{"n_layer": 14, "d_model": 448, "n_head": 7, "n_kv_head": 7, "head_dim": 64, "d_mlp": 2240, "vocab_size": 9343, "activation": "gelu", "norm": "layernorm", "norm_place": "pre", "norm_eps": 1e-06, "positions": "rope", "rope_base": 10000.0, "rope_fraction": 0.25, "qk_norm": false, "attn_scale": 0.125, "bias": "all", "tie_embeddings": false, "parallel_block": true, "init": "orth", "init_std_qkv": 0.021, "init_std_o": 0.0, "init_std_up": 0.021, "init_std_down": 0.0, "optimizer": "muon_variant", "lr": 0.00206, "lr_mult_o": 2.0, "lr_mult_down": 0.7, "beta1": 0.95, "lr_head": 0.00525, "grad_clip": 1.0, "warmup_steps": 200, "schedule": "wsd", "decay_fraction": 0.747, "decay_shape": "linear", "final_lr_fraction": 0.0, "batch_tokens": 65536, "seq_len": 512, "doc_mask": false, "train_tokens": 711600000, "steps": 10859, "dataset": "wikipedia_en"}
Each number is 500 + 40 x the weight over its row's rms, rounded and kept within 0 to 999. Layers, rows and columns count from 0. Numbers have three digits each. The size before them is the row's rms in percent of the matrix's.

# up: layer 4 MLP up, 2240x448, rms 0.197, rows 344-403, columns 336-447
# down: layer 4 MLP down (transposed), 2240x448, rms 0.134, rows 344-403, columns 336-447
up344 104:517481479508533543474487545524549548559567545579522498484491501506547485479576492588485492550520501465580546535430483471549551450523493481436519555476452420441487461490569529522478483497485435496485512502461468546478485476558518577510507522551446522440483440502530522509450547392549496508513530468480439501522480495507547492513503554487
down344 104:500450520472530434450504518460535529488505545532445490489476563523508486489537451512400509406498477474527459564566527517527432471476531527458514535471438429529553522362519486544489497498497472499517516558514530515550518427546492521467480540527486513525567504498492477465479501430480475507476543495495518581493442507550431545584510533506
up345 102:490480552482472471466479487479512432494556537426457475507561528464451473529466516482461531494486528467444488563521509586508459529548479561556540448508457547539537466502566506505477545510457386489480469540427477460474508521508538516581504478445488518516488471436481513519503467476458487551443479495553553448457514492535551507459496472497
down345 105:520495549483503515466450489535526540467500473483515452505549490567538496512500532454550469554497484496514495469484534420411595509567543528461496449450493509460427560615516505495512517477477485420539500480531511512495591550421528488503491468510542470531522444451508495497487453492504556489486527502475469489497503429433496520441533482456
up346 099:524524517460479495552461519485459496505448498502589507546521444514470465448457466565504477430550470474500555481452474465489558524498532491469505490521507475450448532474483471558535531487430547558490532506536478489560531546518424509535530515581525503468449443415486519526469432465424554438480500544507453564549383554522523543519469513452
down346 099:494447516503441479496549518514431522476465504562540472519482455567640514438588444515510494500545497527453463419524516468508452500488581465496512586514441466598558516481476466549485445521539507479486499480472504407464481512461476538427484469508475544478535491558524405583628478518403531572476503514413449483469451456545508527541508515493
up347 099:462544483546480557537476555473519458465468519487438467457531477542442498448493410450527475453508467475528568490520570508523515551485441556531527457630458480494520485521424404435443431513512538486526484520547442489499591574548491481483448481476460456489495486550552441484554478508488551518520546548486548516486539468573530427547475525531
down347 102:495477537497475458516509486462527471544512477532507458534480527459467460471504492434555508472484421543553472466489494480460557471486456470458537532480490514515499543434515479463494540600512561436533465544624488465461554536529461452471501547565447462507500528529528502529544514427498514489561518456568469493554530519536491483486476504441
up348 109:564528486454416523513569449533482561502486526543506496501394559577451506518580469488526525508505474524481506562482516457494525535498541523516495528517492542500458555527504481513532512567487519552462504516459480471456562501452553487476447442500582562498477446422519471447459496485476443589520537519561583479485526620522538496463537468515
down348 109:525509476468498472590474445519497541414473503494443515499488481503497483499516533497507510538538427476477490505484414542501544495455479566473495463517486520570448526545517499449520434536430518587457491461513620529535469509457533544554476498457547522482486455452460514497509441609492499541483580552552418525462520573462473505527556432472
up349 097:451435456571443474462525554457498605435463555523565465493539537561497453478542498519475502556442421508438466534520442504533464499556464466447527494609507465469438452476406532502520548598566427491482540519482479545500535537460516488483539522569457446589381559510555479458509547550463502510451571421506502498545509537525440509504537608520
down349 091:496507480471476578475515534487477522503494523511510524476520436469460550548558495524558481488518560521505467435497477472522491569481538552525479420482399475484525536436466534471535553503450570434431425479499474522456491491454481531447505499510475458463550567558514528449497523628454457498512495575510596542482559478431556527518444525531
up350 099:497556552481492475511492500625582502503484542464419520421549467586442508544486487549507490519539500466493563559581512524475522483477496494492489472553582538528505499482522493489456470581414448573429496512531578445470522540485512469510526535504506480540500424457546429511508500455495546542464473527487471511448477493486482495498476515483
down350 095:548434529473464444516427457462491529459554490506482469560530520550474493485554471517519499505476501512494485437548534517467460516516459491494462501548492568512535466406547524483510520433495550513484501505530461456505499408518556550554480493440512518514564525440492488459516520463457527493506530503465552448481492593435527477526448571590
up351 100:509519513478456467454451490470426496495536451507507494521510519485514488546484489490427473519492503495576507514490570504493485474512458503477486578448513494517489495509464479462483515482548553499525516515485509487534523542530512485443461504535530479492507556490502508472536562537504488539477494500540429498500450476455511518426402491441
down351 097:479523478475474451535504403498486458502535510456600534456495504440545479507526532431450500545443487507469519570428495474478551509493507492469507557497542516579430499588529528490483572490463511458494521499556447571506580518501473531529479502505460556479521490455502520435527464526508535521501572526545416512461479486495480570497511574527
up352 095:450460458489508513498469562473522551526480517488479513483540427488509582490497453481527431454497483516541519502509480599476487511519541524456560463609496508535455535501483501511521543453562391471517365447491555540475455493467496470500554555595492506463476522448525490460549476556453490474523434528545482470507369416521498516525500500517
down352 093:488553583519514519471525506448456511431508555485516539542524551478561455459507530495420462500445475485473510540484477386513426535426523471473468451470509494533464441390451447507481429521475508581503549513477487494521478512525500419493541447481481460497545415494519521545515485503478453417494521517459522525514540508466529585539481454551
up353 096:465526534461467476445501428551464594500533542584539537466522561495477537502528519538505527478469547532540507522510466493473496502523504566539397488410507428480537518471534520541545486480536437474475481551459515471506461417444445454531512540509481454487440486478538478507553504555511511500483513449544436533526521532492518549600548508533
down353 091:488554500432501476502447492578532485521509494478518567501511527485527459531552475541503498483486506475446547496491427503454436534511546369429478489420487528574522505415494589473529475491505525492541486546489510451502449521504519507506496510498514447490454521521485503484547519513479512533510520506476486473473545484458536578621478503522
up354 101:463510526493465559437552475498492542495499566541475496473472454507546511513548404538550430489572509525532449519481494477532475491549479455505515483484459467545612514453468525528506482510505507498474505430461431562527491490526475496499587525473462475502511499565524483455506496472595494586458483528467502449525511500456448418450431548461
down354 097:553518464488582585489529559515448508565567521502481461507566508513526512490482478469491481490452526482517563503491502527489469486525470559500401409551389491543490486430482476506509535523540499481463482518492497505500517488491461527567464513562485547481490511532503573474424493483486548531400500506510469540480473554492462495509523488581
up355 097:563495529427532549468568429495495442496534500442503455471475461510568557473484441522544442529473555481454419482561471526463484511583514549469613560520458529451578512458574556500548562506487455548547516485558485515518516515526447436441477532517453476491428501493523501517480558415512568535538487510520435516443467427434512509501525504506
down355 096:460545569485510497470493541419496552516453559466483438496526509482503501438504445458425521533504574546484476442536475505484429520564581480470548491522456469469612508474453461441493489568507514431491420474462524444520519457481525563452540551554490491480505456438482472417486508533547502469491554446473519575442478463551551485530443579422
up356 094:580535411390557469459470495508506578453499542550518505472537479483501509421492509566481495463465487405429505451566518588540501588468369503484498542468492476526515493495496435463529478535446523431497469459523582484455566502581461591473547470487443511494483538550497441505453435452472463477539457552512500536488506541529496430498523596520
down356 094:450508473482474519494527422445567548442451486505426531553495441542483498494536482526420519515492476565538530526530535542491464523457482517485471555558561582550412523537509572467542425513512551511506467446455462457394467511540476494452548469540505549571485467490508454504579505358551460504582516481441432539442489478584480482453564507530
up357 100:506504489500520563537543381435442519488558493565503549415551540428497519520448551527483520591413495431543576546541450506530495515521479526483443504519492472472492491508525589416436492510499485476458499511488446487530498511508470499565475513468433463481460474528500493442556477568566493490519506477446465560525480513485454476521512495455
down357 098:478484510537534529492439543480504524506452506468391557494579542487488482541476452513480536518465544430526514467527547508485518500430538493473436487513517517515458499492538514469509503508484482491513512578521520456406485421433511431591518484506516439518504593521506521505533441524416528556500491500522547492511607498465464488602557534522
up358 095:504531527472414604516481497485512486515506499477537444414507501509539503549540489524436514420466466461463521513527519520503454517471531487565477500462498474510531516544517527435449594513456498525484477528455531513475488509512504475475530473513532509535481506489430524571500497486490508441470436533489470502528494456545495491503498480482
down358 099:536562434491470454496523523513501528515488405530509490538458493496508499500498480449511474418500462513476517468512534448451453501524505569529483475502523486535518535565435521526418548555529427533562421556553486563450475504487473534442543459516579456488478541486539452525435474496461571507491524535533546497492557523535552485474467527489
up359 097:476520541551445450506492470445424530531466522445528562469554464553519467479503534487533520488445544443468507544529475535525526509485550449397511514420565509499510526489451448499471482487581506436538548451456462498475456498447466408566530504510483428559457518491520526500447564569501552489526531502460474489520490555527495493444472523552
down359 092:412479550503501537563535548490485545450408534516500478470584515459547418509497485563489490544469580465415479514541466526574493496491563536537529526384447518478484530431492387524539525494478480459478540536483529504485462528457495465530575528590479489508496500503542476503459435515449545500465486487469530502584499555487494475500502537545
up360 099:506470534534453520475515532500508505500483568518492512424568533536487433603421497554517439511428467520506498476456524537459465473525508508468485539535544517527471550508529431536461492518520494486504520504469503498563406578503501513490546500551532536469507561503505526493498475473534544485535506484524434446503522551479429432521484499399
down360 095:514411514442607534513463530434509512512481484580464469488462550474476595548566460473404524491535464517482497447565488517569507505457574561500445476568450542510541426447518546469450554488545520520440444524459529515434525542513505529517519574508470484502476456465507474492518445499460549492468520569459451477504577437450500516451402497548
up361 103:502496561499463492564507394498508474504473470489500508456438472440555579519503500503488478432520461517541512540531523610481467505460486485483468484461508521559514496529470412549484623527545459574540491496551563552538490488460443475526517554507457494538568493472497508445529472462439533513483523491531422470450550550568528398541569426505
down361 102:522507494487546535479475467602509451468502514548399499513502527497521472496476473521478447503550581498553574480473479532480533438426480513499475558472414573522474479459566479567496565489486511412538481555539489499565498531517549487463496535559559521505550541564486490518461495494522476491474512542447465521549346502493569482512549562505
up362 101:462561494530513455551438386525489475489490560531576555505511467430472552501463559459529490434566453584523529476437480525535570512465530430530483550483468472393497524524518500457530526534450416487523548533507548557526501371495487523505551507481400434525533516458525473460482422558475457449425510469507643551481512482524510457514532447477
down362 100:488531465569461508552511467576566574578513514513496485529522414506443548553516495528561570471473499530439502509459477487533457469513495466483435512491511483405504493514529461498468585431473602407568548524529549468503512455504461488450494518506423469460544462534477552544465413513405423505598521497500534508479612549508526475508509491518
up363 102:521476488472553507564475545559606468531501495517490430498582520498465491465447508509514469515547487496492483455509531492445540455474584493473450521468480562540496480466442475523444545527491385532500527562456494470478555540477443573471443553481475505523524428516537454430486565502528436501447516431527516510497442465508508501566535428431
down363 106:601560565520444477542506526500506596464529496525537437528556522546507436492418554486500527505455502544562492487471527575453483506540410494519441489493578506466515493511490423479468493478543504519513477467448526546495481585429501486464522467491519411456564509518521555488529500558505483478411471502488506478508474578514533485449490503563
up364 107:540557425469535474503496459435562483518515505486490625467500455533526481524450497445490482491487506448509441500468532580489533473499519476435544478481509540543504515487483506495464497516548559574537591504472450459553431484453496501507547550491539476481542388496474471526478523486506533509581538467544459455446546534590488582531553501538
down364 103:520478548453507515464441503505485606457426505460500537535495513460576474493514466432402551521522479507494435489445443473391535517523451529477509446498459491444532473243519486519436521538489462495474481481474497405456502522441466517539437532575476437515516539547475482495494568519461537551476468507495514522496531537499432494516485615488
up365 097:492472538499503582492424509511481504479500497526531590529509519519518471531516460504512543531481493495594572544454409530507455532520485496511511528544520519502516525554478531480599423547415453477471523533457482484531517507557477492507489540467546436486520487501495489555499549489460616526361491467582513536511496499505504554474560504558
down365 094:503500501531434607489526538530564512461496448476489559468441507503520428467492502469495405524495509468499482447445546464499584512497428510508492468532500528518545501507504535534517563479517563503473470421491547532492516528392498464574502488496497471580493461445567530453506502499439510484484502521546493504533554503497507502495453530606
up366 096:490469518497523473446485490433498511525524464530553497531457511498447469494548479485537511494514528589563412452570478478458456441484512499525508521498537462544499489558492585466421481526554445512513475456543456574510577505473389457510481497534536446473536570523537501465490495487497471460537533511454430494550504492500476464438505521479
down366 100:413483500470528501484502543530556494508465507534476534488504460458517477462486456550473470487528498520447509495554485460540523505422497514459531573486460494513481528699503537544483528486450583431526508526467534450510509560508456514482585468513511426455539480509554491485442455414528441535522564465563404521569424546509487534441496504511
up367 096:487434535537581492427537489529448475522506490526508511430448509507488449544492524474517551554536582509555514490461500547483432554535479524518474457464496455459513493463496509487494504469497562472492526494508456568491479471555507495465561567460528439494529577465484490479489499518518435499470539497524553495552547466570532500489476558515
down367 095:508483431521514506528556458536551535516508488496519488492561438454542436495473469471482574578425452506533455497455520512462497527494527502527407466548496602532536461478587485539512497493555521420497551528431480424554492518532477438468531501447521569524554490501498487574526530610495455501538453510400465497446466535464521570539563443525
up368 104:393473507486514536516430515492512504570472492448518516576451504525440495539541493502554552525536484509584548504559464516481543551552512505529554451530450532468553463477510424481506468465441457423425509532534464466475507527525510500461493574555473443480573598523514509458572515518427607549470557493495514447504498489496452441493505468494
down368 102:605459430566518415532428478464451493478514395542556450466489507542505482545447547528536501566463521481504462500557534440514582463455558523538539461455490516522467470477512486583434505582489529427511476489533474511515506488532574566494440465508539467478482542502494497452501490500469511573452582530515409495497533506515526501556439537584
up369 096:492451500471520490477498517433568557543526493524494450517549475501497491504513501556578518536492527583425508444549564481476564509492576497426538488485539492557561531444428500554480508562500529543542481449554520512571533526490437511539572551521476551513521554531468426494489506526518495452490432493491556479473494520456516595483485461509
down369 094:466503510524451455447555450483466554475481509467484489491499504471543482579443498571469558508471550535471547490508538468482530538466475421449513493433461512530457604499519502461462517488484519539515512503551469468455471465442477466523524476476503460512512543490487487500510495428524521450511568524511599560506542504461528515468494433609
up370 106:513501489520535516560475498531524569546469510448474584491540522522539459517547564477467451424487523493514453518504507491479497586481534466604576543480461499488434537488511550501559488536564474540416478532512451459490507523516489469507462465483474555464497444540494411536554535547362493438480564493550512499612486524483475457498451596504
down370 100:452534488522477499494564493494417479518497487513543502506492498471561484470544438505476482504570469543518463518495505487487573465508554473464534377509546509551496451379518482495498483515494493517587549497540502479433486511567441477446488567513520471479472561493549522476424464544510529432534449526469523520427578481520495532513506553528
up371 093:564482452490581472461539482491513470622547447515518490474512454500498538502518502480409493523482530540495499512581567447450519553540529496531550502426493466508444573463510573443513525478560547569496491454432496477481551513523522461495504493491421471487544582514445462507449462473536539442538600487511491453431531482520530556530511585579
down371 096:506424511499515498588576539543470530501419505487491531525484500479503523525484524497517452573536468465477464523516498407525581480468414505456529486542486525533525441479499453562510500570582436518535512511519529498529479442394453439465475461531569499459481505479489509509540554575502433517542474490472489480529494390487469497483501525548
up372 094:494498512547520532584597483418529517484486489565500496468487503470542484490530477540516522441507519476448551516480536548507478514563422514456461560504435570458467474496542533483524474482570396481459506502518516484503484480542536521496554500504470497485543606417494470526463532516504517463482508459497534438550512466485498410483543456518
down372 095:371478487527525524488541584523525486467439483485559500556509503523551472525497495474459491473456559453546480508420488568528519492460459543438523447423506610548594503535497507517520474472516573540560527417452468477482482549530444518442466507514488536525434447422519511516412505400505491405512546459469509572563511483450502545505509523531
up373 100:409518450495463484486526456523512473476475573500543496515474459573464566450509480494547487504477467536522429529493473571599569501435515514441523489490493426520580508502468399480541569523508475477440492449475497487507502458523484490534520489521504478478483484457506493484492519471451484500482498509484524584482509511544575541509497468474
down373 097:480485515471513513536539495417451472533499536471497509587541522557523461493549550520512566454430458503492518464488524483477444562530467498505503536494434480499537451372521562477501504527434528486516550486526426523426464537590510479496438530518423497545527504493503492436460462516535501549571448499495505513496583498483450542589492540454
up374 094:532531521510523536486486483501494470560489491473439544462566546519503486515511533504542425525552519454499476473589548536499484560539529483487568475495492552533526551479494478497518511491497489564477484481546507546448471539485488606487562475577440469585518507471451498508428571525463486526445564488582526567460498478495498536548558508555
down374 098:538452529466410513396542474460589510463541467494531507494555474522512549539487483511483537510493496526498500446453520508574535556459519449480425526556536520476497450525458507490480443581530525405489549482516466521534503530503640470453534511497518448523559482524495529502509413435492470502505495448469499441449495558460531459521506500474
up375 097:489585477448413490526512500504507554476419542424494560486515493442573502472493462498507438559563502506474479544496473565482544434440486586443518451501454514515433483516470484498428496533522420485452458523474583559509561518458467514426552536463504514487519524574444439557537476533461481544475492485562478425561455455434525564483524517480
down375 096:525461562505560582477491475495542521518555459520571483560489551502525492567539502511530491471515544546489549508540519524504511516569494367544466459520523510562529438373482538481581535535513495438496491527529441512502467460526512510463433491531450463457455515497490519407473509584493590525532535466457458540449421504515478445475471518526
up376 105:513469489485483598493494463469455451549494564493447518454522543557418474486509508451551479467505583439495507479496583526531520502535518527412496526480469504498518474515464496524500484496538501437615451473490560491481485453460541533459513477476470460527429556547478573490469478539495439531489525547500446508500452538481486564539520514528
down376 104:557553499490476450455557543522546515481498549530555501516551510534531481508530535483498502499452479461524449447437603500436513517463529546507541547502493535498448510520449541529474491630457472440455540524521508517518522450516533442442542547498451463501426575588430572449414492474581466566493593550481458529554498536534499502464430495469
up377 094:513568491505462446473478506535512536506504537504529478564562541528476519560506540504525507558483503483467478471543498470545446452504491466579463499516552469517491536434443442517509512461460479494467590514512544495488548506560532524484500425485515492528508430490594489468542534447449522530509523514538528580464535569466464536467556487525
down377 096:478519487438485470418536453513437487514519516503461498557434591473511464475498455485515473542510535496450500522515434483504527502512454491457518489431421514559489507322520528449533544577514494514488491501517519481527457467520517489517506466527497485462554511544476485519442465704452532514547461522413472542499542498591506514581499527435
up378 103:503571440572484535438483537554507433433515527517518529454406461528469555564479466499515544564461461521560467557531485467499473472552456502485545492451472480495491400539549473473474533464510468476509476465497538542491481440534431504528464500479569422544504426527488554506513562478605542560457540482497506549586450573491485537544442519446
down378 096:491522460570579483526522552472500447505500479478478562527449542471497523521474568515492503499529541528455522523467514526553479483460512549555537525445495370484535561448511535431560550493447569492508496548496511573494538477511495503575450525583543565473543524469517481539506426519481441502443462495531546521449520487502530521524489528492
up379 094:527480522554468557407546473591524523551503567529499524521512460509462488436500559488521474443462484434458453506508479497478459496480447506567523467522536537517466512532475517477488547450428470497508539479540511556557490460565417468506580514492426478491459510517545488483491519505477584429467552553505523532538494490505474464490515520460
down379 095:556479545540504473514532455547494507451463520460483507529502503590424540442502467493547538506523441476517469501474498540446519498448520554484469582504540557561559540480503513474514532492436511547458483448610532530526526484539547509511504457496528510436555460480473546562453431516490482444418511493508568443536526479504484488531519532549
up380 097:539510542540490529433481545515499514575464389483422476465492515502453439511445506558525509490524557559514527508538416573447469490536508501483472529540518470448484376466506494477588498511460486481562522465527516516529533530515536613499494511481488468424441512492473460507526525529452535489538566440488457467576570456539490498470560532518
down380 097:471498491536552446507527477456549487508428568506505477492473511519491475492481532473579545526412461496481521460591474511535496556489522494499453504530547505465552589554519517451555502528554504420444522464495495511507446469625477542529502464519546494509511482542445503509480550469498534416509508446496559513478497504490504572567546518434
up381 106:500493431457472531467468538477491477450456560416445399490539441469514465496500487459484513521475547495484565470489536543487471578464535593424454461576472546489514494527471508475565469485486478485440470497489466505537531404440515423399525512512498486459581424547489538529476530597526450501505528476542457574470537448504520513511539385528
down381 100:525520484467473552459577468490500554526503500510379445534459467419487434540524488526485526502511565490505490419507449509468461489477552481501433496503530511520495534313533529422561535511520471546480433410459450538449519508469476507429505483491492537489465549584468460432506480589537549550484524506499451480560379530543499490512512455531
up382 101:579454478526517525482462518550491496522450498511526563450484553514500527449490499440508550528546490539482456532458486557534522502431552573520550443454404576495456410495518474491465475461472523467434474478476501506568440465512518557537494467547511459529474528490517508500473491510489444563519510463555482550514499501521470487473449469450
down382 105:488405502546524523487534548496513516513566464551520544486521509537536443442516443438501430512521581456500493446462418543535538478439582438511478424409459498542453439617575534567513526414513536484470399445396505529485475526554518511532505516523545469426575509531529495497512493566498481495481429405497550433525592509465486554490526490532
up383 097:473495462499477490470455564584519516507577527525482435486533453476529463494466521566403509475475491502495531567540552555453506474532485540534524483551513502538544537486513493471455448499496537535497562511476434378482477531493503482505547519458535496533501531521516542520494394498555508494505529467515533514491433589541445468499504566487
down383 098:526460436448521507473518464445514551422466508543544502560450531452423453441549483506548516460550467527437477547473486494562539535538574514511549534501539534551541504400527558538575633554484502464490499520488475524488476487546424499475484507461491493470529530504526443453485450524462418536479486506453455530515395491474430497540469599509
up384 098:506494495540418436421480487468536603424495494458488426488502422462548481541552537484504477561478420491480494511512475482542479506530528494572496450509567477554527618494481500469500513510475465511507581507494482434501433442492516488449523480516506538553554507512474514446526589442456491431496483498468531508472433441478530449497508436474
down384 095:530543517510523454488520524481512419516510504503524520510518505543436479474516557533482428489486473517463576417482486496443485456494504501511502534511502485491440523393550502571485552418468510529494510497513564583428495517457542513494519526529498509416564510526505451425504510637453502454508477510464526477533536533543470466487463455519
up385 096:479465466471487430504513498477497443450503528475512495429496486525459484546493528599623472514462470535466555507435574492502554542513566526468542508512453553494468461466486501542500508495521439480500529522461539446466522478480492461501472495512600419493507544487536532489557529494537520494513483540441472562587406460544527449554563452538
down385 090:480442501455539557491507433566496555567450473489600527530573483506456584461459471460400571485521481475564471532499421509523478497494459530418480565540509522504443537450564502452461505453503508493514512479517512502424478583529519459564477508517443470487449472506508438473420437545504459502460525478540535519451662494464459466516478578483
up386 103:523503420575520534541450468519510468573487455478479473479536463574521502469526492533538485465497447531453483499601518583481455534495509514525573511483544572522465465491411517437469488465535543435509450489501437530441511494529459491536554438559523457412469507474455541453469506550532506499491475500468516467484591561478492462443480542458
down386 096:506454463511522498502525462534465587471496464497575421531465540508526451502451505375498500469514550534492509520507477514540514520432471496516525586511530464574432506461541440477528497534526570539447492480555499505501466500484502504579465452534526461589464471512466454507445496498429478564479456485485446540484482531460480507431533522497
up387 102:526459433378537514529486530546460565530466486472562482459584486497536508451527562498493503494548539472537511461456381483520481488443512489486483471522556535442508550536377476473452406483458501536505464494521560474493529526497498534557494460534518516442504499459502507532532510497452492540535487440503462472540429440525598419516531500495
down387 103:500452547525520504512567516542583503529511423460533487554451470584526549486498549466515530509493513518522508478479508428539572467519423502478484446483494564540483541450468538445559454520435483461490526546497495466442499534464531484459518488492565500464435547520532487468489565483511430540484566432497514472513488492418538459450542515529
up388 092:400513438531489450496528505585477512478511429536539484558486410475500529521499467521538516492462566521446439564503556474562534535540436517482500499533405482469488501521487504467507519466466435524546591515520496514409619486530516490498489437489446449526499494534406513503539524522465514521474494481495538469459499468505500427531529529514
down388 095:519514492503488486452529466413482539502470470492542510541556459546460499540502569505515531435512493517464538471509492471482545494491501448545406407483469506429497545511529572508532519515452567446437517525480546585473521515516490506545520371514526407562508507517539540501529543501493488455519412503519463555485491531525489496523608484475
up389 099:540463426547511503555543495524498555410505555456519440476491520544504534420527482499515533510528513547464500506507472465480499525452477471493449498503483501416431521467555495469482488460516449508443595512513442429504466523539456521558580491497562515541557490520519547429511526508463443568521469458497511516549540464426545474530540491523
down389 101:430520555519487481378467474534505470566515453539501481479511495541569549503539558497553429528475499559471527506540511492488432520522489562467487523422514474514458499576471518515506511497568512469454509508475557409521511498460479517581487535414547451524502455448523511533519405569519526474433506494501520641505610486433495403489506541497
up390 100:538533505513484486449494447585488515393515569484513495501505515589495455475495573563554496398585548490527438476561538470523506515463447500438515478486479521481498530489514439468490478546446526477553499509497470557482454473479527453534560571455488512498554531489495502502511519527486495534517426509548497506482486451523532513520506497449
down390 098:525489548518499530519471547530514469509516542496475547504505529486507489443459512552406469507464482492443494580478504489504530473555463527495466556506495502528489523345489471553520518464431487509477510502494437497485468503426569456482464546547459471461538526478629485463548518524569490495449438518460474445586398490480435510502560474468
up391 091:496570498537425538493544564473448516511490515500535516462528458539494514480512494499378497477458456474581469507492516481575558508529475478535456576527502542490519472469451496508475524557500495465477532467470470507463524488487509461463509444413552484523620526481514494519440447490508529491597522461534595512538590539526479474541534505496
down391 089:510481478521458479445471480440447548539489582488562417593511595526513512456502563499546559487464459474476495403475482476538502540514534517468516489530502515484484581397455508512496437514443515498459489537469509494492438489469593466485552483545477411437501514530485599523512504575472452521463550507486549478456552506457498536502514532491
up392 093:508425520433459512451500520517512527462491589499491502448508512443508509448433414516505497509475490461553446498555485498536528496498475528464485494480488463458512460461478511561482438451462466484422533499468526513488514428469540480558463503460490484515461559540556461442534556512567562498557532469499410463563537558482499494463501477433
down392 105:496468542435486490478541471471458512496432466478440501517477513431500507467512507508440503512494518467522540501455472545529549515556423524548486564521472446509467478468541495518511462511513546491484419446477512551484505461470487570560485561575477498506537537545518515515517502507525469595574456450536484493523513530452548405477516481574
up393 096:511492477485586484464471526522493463507507478525456473562489628450544466529503582475517483546498525468504482538447533446494496523465509481437480512489554490550442479533526501492537492518475511506440518487497480491512467426463454477574477464515483556502454453556546597448541482540494501592540529485505490523544536520526489476507496466410
down393 098:540556489557499448451521459498427503483527494506607551482528455534466481508500459450508546547531457436514429460508463535535526483476454458493422442533483483541420478481486440520467465528471486563513550502537448579540539563585462485580510519409511446459469496545473504547430499479499481532544501507538436529493567559550625555493492477477
up394 102:465486484520589508482484487508500514479475462568538488499517555531501498535504475495496471541546482462508422522452464596562469464511497500521504479465441604460355491547554493496410536512449404490470498438527526459488577497508513491507469524514472400508497484519533443464558496534471510502508514496532505471462503431591500454509464462448
down394 096:538549518456471509534428458502539539500529546486458533493505583406428450514501443459514442487472505578426468506513467478532525513494545493516479484550508505482567513527494507425451513493460456508465522485555497494482462488508517570488482482503488474425530482444453504459544498567461507521552489575504451469460542468552464462541484532527
up395 096:421401441458507529473541465494514476470562521471469488434510579505554511522550495544450410480583528488560516485478510443592573496539509558569557444501491491493500545540556520574540499548499552471547480490520469427555502446526530524491462486540515531540448559573509508496400518508517464441460466527451425482429452472543458522535462556459
down395 100:449474491512584538561555473546474461575583504535533521521499488529499503496471527550506499471454542473534491551559525464493506525485511474565468501512504512518497518526511575508476502507536461485385556513478425548500511417483519511480497450508558505503564542519476554425489493485449489478459456446466505505454540516489556423460414463575
up396 106:458488527564457470496444468479531463490450460435538550471512485580489533493468490539476512398469562488580493499487521488519503532427496510532464585509531520532505472491467543529450538504484475488544509548497456504493495533534509566497483429484433522490515556558534524509460500513528493517533515510454508391501497542549499489459424511469
down396 108:459470485534582455552509505509536511465565469470501501447452467463497433487525451538517494486491481449452503576471436552573543573478530514534526586520474467525522475540464482505482529494528469488530430487535479496512431496482591508529447484527493484479454456516488471492529461535445497540544574493490556569466501445578507528584465493564
up397 096:509548471579474458512564446435527496539472491582515503470511533518507474464448447520502563510521506520479513499469533450426538499480450524498500450483486450473504482518505396491465529505483463535483502488494509505563486479491484558517487442497474489496506551467488482522541518468550491526542536405487514534521512502541428457505571526518
down397 100:471429573534508575512477509516531575493508455444492459436509524523497590431505496562457574461467602531509449497426502485504451489474502460493479537413524563430567495540463556462464567460488541476472502564475501558437527503580527507481507520536528539507483493528502501464475607466571480421502509473486531475499524546562483495523497543490
up398 099:597521397497503504579460491509500506518519458489454455421577508504389496488551492481486520494460495485550540489527504501441553475521516497543489521493534503466549463490533533502443533446531504570553488474462508556575398507433471495469538504434457473513509529540433429491504535510575506523546562400467532499452477492484483465490535516465
down398 098:519506518489552550503480542555532473495466457497516524569528495519486555498535500508452565495530396479537492453490532551545523581533500484484477496491454475546539377440580481555582469494434541483490506456398465514459437560519524539532465433437489530488458467586481493553438462440492507474499498450564482510547432466534475530488478524542
up399 098:473574479435520468434480493517440468508524449447508455474498450562508542510482544521429537515461537515463528488503536584581425490529518443423498403543491509588511538508493545510462523468495499495558531556472546487405448517564549438424507519483533507525461505508470527434553587530547511434492496497533473519463415469493518503473481482517
down399 093:451556509457498558532485508501440430588539507506486500483465505482447496550487498545496551487499424541490422507442494513555510470537511477501504449506453455533548515504418532519515521530520486517566530504513473573463501524559567472467497517536460476482459435472475502524550525609492484547468500508455433484525545536481474534526543520481
up400 098:448485478483512525517448431465517462474527499509530464475492558492546508502493470406521467473496387520550584538571472489482429468524456503544500404565559477518482525505461523468524538508502531534414498481548471550486526484489495495497527542543477524529529554471477501576495536488557482473449487524553577482457551469478445480531449457552
down400 093:541532536529453499438493472557440486515479490472511465462506524505472500536507521477520501459487547497453536529531475535518436600456506578485472495505469479518453394537418457486494556535598470506569489526503475486415448481516486528416409537558523439531506486503428522499508563493435462462485468527489591550508576534454503543502440528525
up401 101:464530547431460557523535547460496520585478449532527478456543480574570470520467524474501487447460482488514460469535512552501480521535536486453463509572566504444499512493510537545503535533471535454517501512414469518492532522536538496541530498520509471475518441513502468481487558501480576481466492484511467500565509451556478561465471501527
down401 098:490546472507478555501450477539545536475460551431518505512413549553578458505460564436499510431464505422470427459466467489489530540505464502550487465492491570522439514486487516475540462575519512494494564561484498517474493474505516433499530491470469475518506514417533429461520488504467549405543511541484505508560518489503533591402477475461
up402 098:560547454534505619552485456435469494501543524565523516403483493525482596441465443505536415446481501467515511518487481527505517534446459524454465453517466445497465525457443456443461480506548512463387538486388481503481508573521542482504452501538574489518432424497513460464523469507527474531462565522523532504494504490474437508491503487505
down402 096:559530498506559510518536567488520445463502561475556495515530460546475512475455451494495500503522537519486446480400509553529539477539478438484473527457522526567515458572411559512426476503529496514444486488422504516558491541524521497508543536480462477464560486449489471488482505489542480522474564475464490517514542491496493467486502549513
up403 097:631511441477584477475425419543497512487470496550496477550537477467434416514508455554485472445501437464582517565527461556491467502502576471514524443580507592507603473493478493480472543452530454470487501514520604501555433467512570487490524505534415484468432497492540465506450490470494487514506436537558520531507487612503498477485585539460
down403 100:575542513460526449466428490490438547512489592514480516485505484472490498582494459485493464575564459477481522483544511496471514505568469498445492518449553536499468521539460502423496535564528493519462466505514449494505542533465502589432452544616476503527503526496532575536504478527468497545511420479518426429488506466460510503570504527495